From a checkpoint of a small transformer trained on Wikipedia.
Architecture: RMSNorm before each block, rotary positions, no biases in attention or MLP, untied embeddings, local attention windows, gated attention, attention sinks, hashed n-gram embeddings, a smear gate, capped logits.
Training: a variant of Muon for these matrices, 182M tokens, 11684 steps.
Each number is 50 + 15 x the weight over its row's rms, rounded and kept within 0 to 99. Layers, rows and columns count from 0. The size before them is the row's rms in percent of the matrix's.

# layer 4 MLP up, 512x128, rms 0.167, rows 99-111, columns 0-127
092:57 48 40 68 34 71 70 16 37 42 48 71 56 44 82 41 36 58 49 68 42 45 57 39 61 58 52 44 63 49 69 23 42 49 80 35 38 48 46 37 36 68 52 68 33 36 29 48 06 73 56 29 52 41 50 42 71 64 32 44 51 65 50 33 57 41 72 42 79 53 43 65 41 55 41 52 21 53 42 59 73 60 66 63 55 64 50 47 47 52 62 45 63 58 73 41 63 26 56 45 61 54 43 31 43 53 59 43 66 26 23 60 33 38 48 74 37 29 31 60 71 39 33 60 24 21 38 21
093:53 45 61 62 45 48 55 34 35 50 66 36 50 60 74 58 39 54 26 45 30 23 38 34 47 67 37 38 46 48 17 40 53 29 21 56 50 32 56 79 32 48 29 50 62 50 26 64 61 69 45 47 66 69 36 61 65 63 38 53 35 50 47 56 76 49 57 20 54 40 47 58 51 44 34 33 30 46 37 14 56 54 56 52 79 45 46 37 29 60 81 60 35 49 40 46 44 66 50 82 53 88 49 70 41 61 62 41 64 51 47 38 64 31 31 84 33 56 37 62 37 64 52 31 70 66 45 80
100:63 26 43 59 69 75 69 49 58 35 63 21 43 56 46 55 70 82 67 49 33 72 41 83 60 67 75 55 56 59 60 53 65 65 38 33 26 52 53 51 65 81 31 55 69 48 40 52 91 43 46 75 42 45 39 59 53 30 35 39 59 67 32 37 37 42 43 62 30 66 34 82 65 54 66 47 61 48 59 64 68 60 39 51 34 53 42 57 24 51 40 54 58 65 51 67 63 60 53 36 48 32 29 67 75 56 53 43 35 20 32 62 44 52 29 69 54 35 40 38 64 63 41 58 36 54 33 24
101:45 50 64 81 39 41 65 62 42 68 56 74 42 28 61 51 73 54 56 57 48 40 48 52 73 53 29 70 61 60 25 07 69 64 46 37 26 44 76 51 38 52 35 45 73 65 50 65 45 89 63 46 69 37 60 53 63 57 58 30 57 31 43 42 73 66 48 43 66 43 51 52 49 44 44 51 39 42 76 66 73 61 50 46 51 47 73 48 51 59 42 68 79 11 50 52 64 41 67 46 33 34 35 50 67 16 64 21 25 51 41 55 28 46 37 48 36 43 57 72 57 41 54 61 69 66 65 41
098:52 56 60 66 36 65 70 76 31 49 22 82 64 79 45 44 51 59 31 60 65 38 37 59 72 38 64 45 73 51 74 13 43 47 56 20 38 38 54 51 36 21 50 47 32 76 53 67 31 40 64 26 36 68 40 66 30 44 54 74 55 32 27 79 83 56 47 53 40 18 44 59 74 49 40 55 51 35 40 59 35 43 50 58 48 30 24 54 64 41 40 39 56 45 65 31 51 37 43 62 24 48 42 33 51 28 36 48 47 59 54 60 44 70 37 65 62 36 52 61 33 50 61 35 42 56 54 41
098:61 53 43 65 79 72 68 41 44 61 59 51 74 12 56 52 62 53 55 72 53 36 74 55 25 38 37 59 15 33 28 44 63 46 47 47 69 35 66 34 35 61 46 23 48 44 38 43 55 34 50 60 63 49 41 43 52 09 23 57 49 47 51 24 25 49 43 66 66 64 74 34 58 61 29 46 20 55 65 51 54 34 51 46 54 48 51 29 32 59 19 50 58 51 40 65 56 71 80 33 28 46 53 60 40 67 63 36 62 66 41 65 53 43 70 57 45 33 39 78 72 51 26 35 46 44 51 38
101:38 50 67 51 48 44 67 47 60 38 55 63 64 64 60 52 40 56 60 46 66 75 53 84 48 64 19 47 44 52 96 29 58 39 72 42 32 47 34 75 68 52 65 53 32 51 43 49 42 86 50 65 52 42 74 33 72 19 52 41 37 56 51 35 61 39 57 52 53 73 37 57 70 51 47 38 50 62 29 61 34 26 60 31 72 71 43 58 68 39 57 49 47 44 25 51 23 46 69 53 31 41 44 43 39 31 55 35 60 49 64 40 30 21 49 44 14 77 41 31 58 54 43 55 69 61 76 55
108:38 60 32 44 55 47 64 45 65 58 71 23 63 39 65 44 77 22 44 40 62 23 40 80 62 45 17 63 61 54 34 50 65 30 62 34 61 55 45 44 87 52 34 66 38 59 41 57 40 57 61 64 40 34 28 38 37 61 47 20 45 60 27 48 41 49 42 43 64 40 30 39 55 44 53 35 38 67 70 12 45 21 71 46 40 57 48 54 64 80 54 59 60 49 48 39 31 80 54 55 53 44 38 27 47 56 69 48 49 59 65 36 32 40 56 53 30 72 65 41 39 41 31 75 29 21 39 56
106:27 50 26 42 71 23 57 43 66 69 36 71 62 39 71 39 69 25 34 52 65 39 36 38 65 30 46 69 59 37 53 46 45 38 39 43 53 61 58 55 59 39 57 69 29 39 70 43 48 44 52 45 41 17 53 50 50 71 60 54 88 24 63 70 57 50 40 68 30 50 47 44 37 33 59 44 32 51 51 59 51 29 43 43 64 45 80 53 31 68 47 64 75 41 69 62 59 27 71 42 72 35 54 45 61 29 45 53 58 46 76 56 42 61 59 61 45 77 53 32 26 13 30 42 77 70 69 59
107:56 82 35 44 59 45 24 49 66 60 32 33 76 35 31 76 64 54 40 63 64 80 48 46 51 41 35 50 74 77 56 52 42 56 46 26 18 44 68 42 44 26 48 27 45 41 63 34 37 47 60 49 54 47 29 31 53 62 65 48 72 88 55 64 48 96 50 61 49 60 51 52 27 63 54 58 44 54 44 58 53 41 22 69 30 61 39 68 69 50 26 49 69 44 57 33 63 66 39 14 68 72 60 44 61 77 55 50 38 59 53 51 23 52 48 57 58 39 50 48 40 33 40 50 49 64 71 58
056:45 45 73 37 58 30 38 41 58 50 62 45 29 28 44 47 63 49 65 38 55 76 66 70 37 28 22 59 45 69 17 58 61 38 47 39 67 39 51 21 56 67 69 38 24 61 18 59 43 44 80 19 59 40 55 54 62 53 52 43 63 65 55 51 46 69 86 57 59 44 63 64 35 50 42 54 36 62 44 39 60 55 47 44 27 18 21 57 42 28 54 48 30 61 51 40 42 31 36 27 60 28 25 55 50 44 54 29 68 70 34 54 35 62 42 15 55 59 57 69 36 59 44 23 60 47 37 57
091:49 43 40 62 66 61 43 10 41 47 46 51 55 63 60 42 63 44 59 59 36 50 38 49 64 59 44 64 60 84 79 37 27 58 87 45 59 56 64 46 53 38 39 69 59 72 53 28 08 63 50 38 56 69 31 66 53 54 48 76 41 64 34 49 63 68 37 61 54 52 53 16 54 76 57 28 56 46 43 33 64 58 48 60 60 58 42 29 66 34 63 49 38 28 50 39 53 14 36 35 76 48 46 56 63 41 43 54 48 37 27 63 60 49 68 63 46 38 47 43 46 71 45 38 66 34 61 01
090:73 49 77 61 52 40 31 14 30 81 51 66 47 57 48 55 66 48 54 50 47 41 61 41 47 43 59 38 40 78 45 32 50 62 55 42 54 22 74 53 47 33 62 38 65 58 36 57 27 38 65 53 56 28 56 55 51 67 60 55 68 43 34 48 54 71 60 52 59 83 28 63 66 62 49 54 21 88 28 58 68 25 37 62 73 48 62 49 45 65 73 67 83 77 50 45 57 58 39 40 60 77 38 54 72 59 42 64 39 53 21 37 42 51 45 77 45 37 54 48 69 48 42 46 49 35 37 81
# layer 4 MLP down (transposed), 512x128, rms 0.0406, rows 99-111, columns 0-127
101:51 40 54 55 44 66 52 41 37 80 57 51 26 61 33 53 63 56 61 75 46 51 32 41 48 34 69 59 64 76 48 68 52 67 57 48 60 49 52 65 32 79 57 55 32 61 32 45 11 74 51 18 53 48 58 25 76 52 42 68 52 39 38 35 52 53 72 47 55 41 57 54 21 63 21 44 61 79 53 56 64 77 60 49 28 60 44 69 52 73 68 33 40 40 72 57 75 41 53 57 58 59 49 59 48 45 66 42 38 08 36 79 33 52 66 54 46 41 59 54 61 43 85 52 48 38 39 24
090:48 85 54 30 90 31 33 66 67 73 78 58 43 65 35 35 23 54 36 54 36 71 57 48 41 47 24 64 45 29 29 48 33 42 34 62 67 66 45 88 35 36 59 15 66 34 34 49 62 42 55 63 31 70 64 43 70 59 40 52 31 68 56 54 61 72 66 56 63 34 66 73 59 42 49 79 41 50 61 44 48 61 31 46 59 28 38 45 55 46 46 45 38 49 61 55 41 56 37 65 42 47 81 71 38 44 60 45 52 46 44 56 72 33 39 37 40 50 57 40 36 59 53 60 24 19 40 60
102:41 55 61 39 67 52 57 48 50 27 31 48 24 39 35 30 37 63 68 41 58 66 55 73 86 43 46 43 64 35 57 68 77 60 54 37 53 72 42 35 65 63 56 59 67 38 36 68 68 36 49 52 45 67 42 35 74 50 47 41 37 40 22 51 44 32 53 60 43 84 50 49 71 40 67 20 52 61 31 75 75 56 12 49 57 43 67 59 38 22 22 67 70 35 73 26 49 39 60 52 65 56 64 58 64 54 48 72 37 55 53 43 66 31 14 53 42 58 34 64 71 50 56 57 50 32 53 55
103:72 65 53 47 22 29 56 53 50 42 46 43 35 66 33 22 91 38 43 76 36 48 60 83 35 29 42 31 50 49 23 45 35 56 55 53 52 54 54 76 66 44 56 64 67 56 47 53 38 54 64 28 33 35 70 85 90 35 66 31 51 54 43 35 62 60 43 70 75 59 51 53 56 25 47 32 43 51 73 81 37 42 35 58 65 68 54 54 37 43 59 36 44 34 52 57 86 55 31 58 53 26 55 67 43 41 27 50 30 60 44 69 43 51 56 46 49 30 50 41 42 71 43 46 67 35 50 45
099:82 43 67 45 13 60 56 34 23 84 42 46 64 61 33 51 63 31 53 39 68 29 88 48 46 72 45 54 79 40 42 36 54 67 49 48 48 55 53 28 49 22 33 55 43 80 37 32 50 55 63 55 50 31 53 63 55 53 32 57 43 64 54 66 72 25 54 44 74 65 36 44 63 62 71 42 62 43 48 60 63 63 44 20 69 38 49 33 29 41 39 40 79 50 51 54 54 45 61 71 56 59 43 38 40 46 42 53 42 81 73 48 30 55 63 33 40 27 66 75 76 45 50 48 46 34 58 32
102:35 33 38 36 64 64 44 34 38 65 78 43 51 29 39 53 24 63 64 68 46 46 54 34 49 46 65 32 41 40 49 79 47 45 65 31 96 59 81 49 43 58 51 52 53 51 44 17 50 45 70 27 48 33 41 65 49 53 36 64 46 53 47 36 55 55 49 57 38 67 56 49 42 40 40 46 46 71 30 49 22 41 50 53 22 09 74 32 42 33 34 39 36 60 66 51 49 47 52 50 58 55 53 59 25 36 61 40 51 71 66 47 71 50 64 32 39 36 54 45 76 53 76 60 00 52 42 34
097:40 46 60 47 40 69 40 37 45 49 46 48 72 49 57 54 29 61 78 50 64 58 42 21 52 65 41 29 47 66 47 30 68 31 57 58 33 71 15 35 32 37 72 31 66 32 44 49 51 63 50 87 57 38 37 29 34 47 48 64 40 51 63 60 19 52 23 43 73 58 40 34 69 61 62 22 28 62 57 50 40 67 75 28 43 45 50 31 56 43 64 53 67 68 52 65 46 46 65 23 28 56 14 52 13 64 31 39 47 44 40 67 48 57 75 72 39 43 53 40 53 51 59 60 49 30 51 46
110:75 85 32 65 54 26 75 48 60 36 60 51 75 55 54 28 85 25 41 21 60 42 46 62 39 82 56 36 57 58 45 35 41 58 52 76 32 54 66 37 49 56 90 78 51 39 97 49 41 43 47 57 38 41 42 47 67 55 38 66 57 49 60 69 75 54 44 57 43 40 66 46 45 56 47 20 43 69 51 49 44 23 52 56 71 55 75 57 26 71 62 72 54 62 55 56 46 29 56 37 49 46 42 54 60 58 54 37 55 62 59 55 44 49 67 52 49 44 48 26 57 35 49 69 22 41 65 63
103:31 47 37 71 92 51 36 44 70 70 57 48 59 54 49 61 45 53 52 37 55 39 51 39 43 39 32 48 33 22 54 27 23 39 48 38 42 58 23 64 37 48 23 75 43 69 80 54 51 23 58 45 56 30 38 30 44 46 57 48 60 49 49 59 62 58 62 45 21 60 41 31 44 29 59 45 58 66 27 72 60 51 47 45 82 74 73 27 44 55 25 59 66 64 91 53 74 35 52 18 51 48 69 51 56 34 71 50 56 73 58 26 48 47 44 31 58 77 48 58 41 39 43 35 58 50 54 50
097:36 43 51 09 67 52 61 77 73 45 59 58 42 62 75 37 47 67 23 50 37 45 50 44 77 53 17 58 55 41 50 74 45 49 47 57 49 59 39 70 45 55 43 50 62 30 50 63 55 56 30 46 38 58 19 72 79 41 44 69 55 42 51 43 81 33 51 59 76 53 44 60 57 63 66 37 46 60 46 67 56 44 74 55 43 22 63 49 35 35 51 47 30 58 33 41 63 46 35 62 19 59 73 52 33 45 65 59 82 46 72 61 41 51 77 57 21 46 40 49 48 47 47 35 19 35 19 34
057:90 45 00 53 27 37 53 30 25 56 42 37 55 59 27 63 42 55 55 28 61 39 49 27 57 57 71 53 62 25 64 38 41 32 52 31 56 46 10 50 53 42 32 73 71 32 65 65 54 73 52 38 25 59 32 25 46 64 38 59 21 60 39 53 41 58 46 44 47 47 76 49 71 53 16 77 39 44 56 55 54 49 52 56 62 40 57 44 43 61 39 47 52 43 29 43 50 48 44 44 56 65 62 76 63 41 52 40 35 55 37 81 62 25 43 56 46 62 39 44 26 40 59 59 59 68 68 57
100:42 34 78 64 58 60 45 38 39 47 44 52 42 50 59 30 70 62 64 69 48 63 26 61 47 35 54 43 46 37 47 69 54 47 75 39 53 53 62 43 50 58 38 57 56 86 64 33 48 83 48 68 61 58 42 52 50 41 43 59 57 50 59 59 56 69 55 50 73 41 43 52 66 63 68 28 38 31 57 27 69 49 42 61 40 51 25 33 83 45 56 15 71 16 50 35 42 00 68 79 58 56 22 42 41 49 37 65 41 50 44 24 37 83 43 71 47 56 48 58 43 71 47 28 69 39 52 48
100:45 37 44 27 67 44 35 46 46 66 49 61 47 29 52 33 48 44 44 48 29 36 59 60 52 45 62 62 52 58 76 68 61 50 66 46 37 39 68 45 30 12 44 49 59 57 33 74 35 22 69 53 33 54 60 40 52 56 59 46 51 35 53 20 50 33 72 45 82 55 50 68 52 53 73 45 39 54 33 74 44 46 66 34 53 68 47 43 64 56 47 54 74 38 39 61 46 35 58 55 65 34 60 85 72 73 34 32 33 17 32 28 44 59 44 52 65 52 79 86 61 32 59 42 59 46 09 34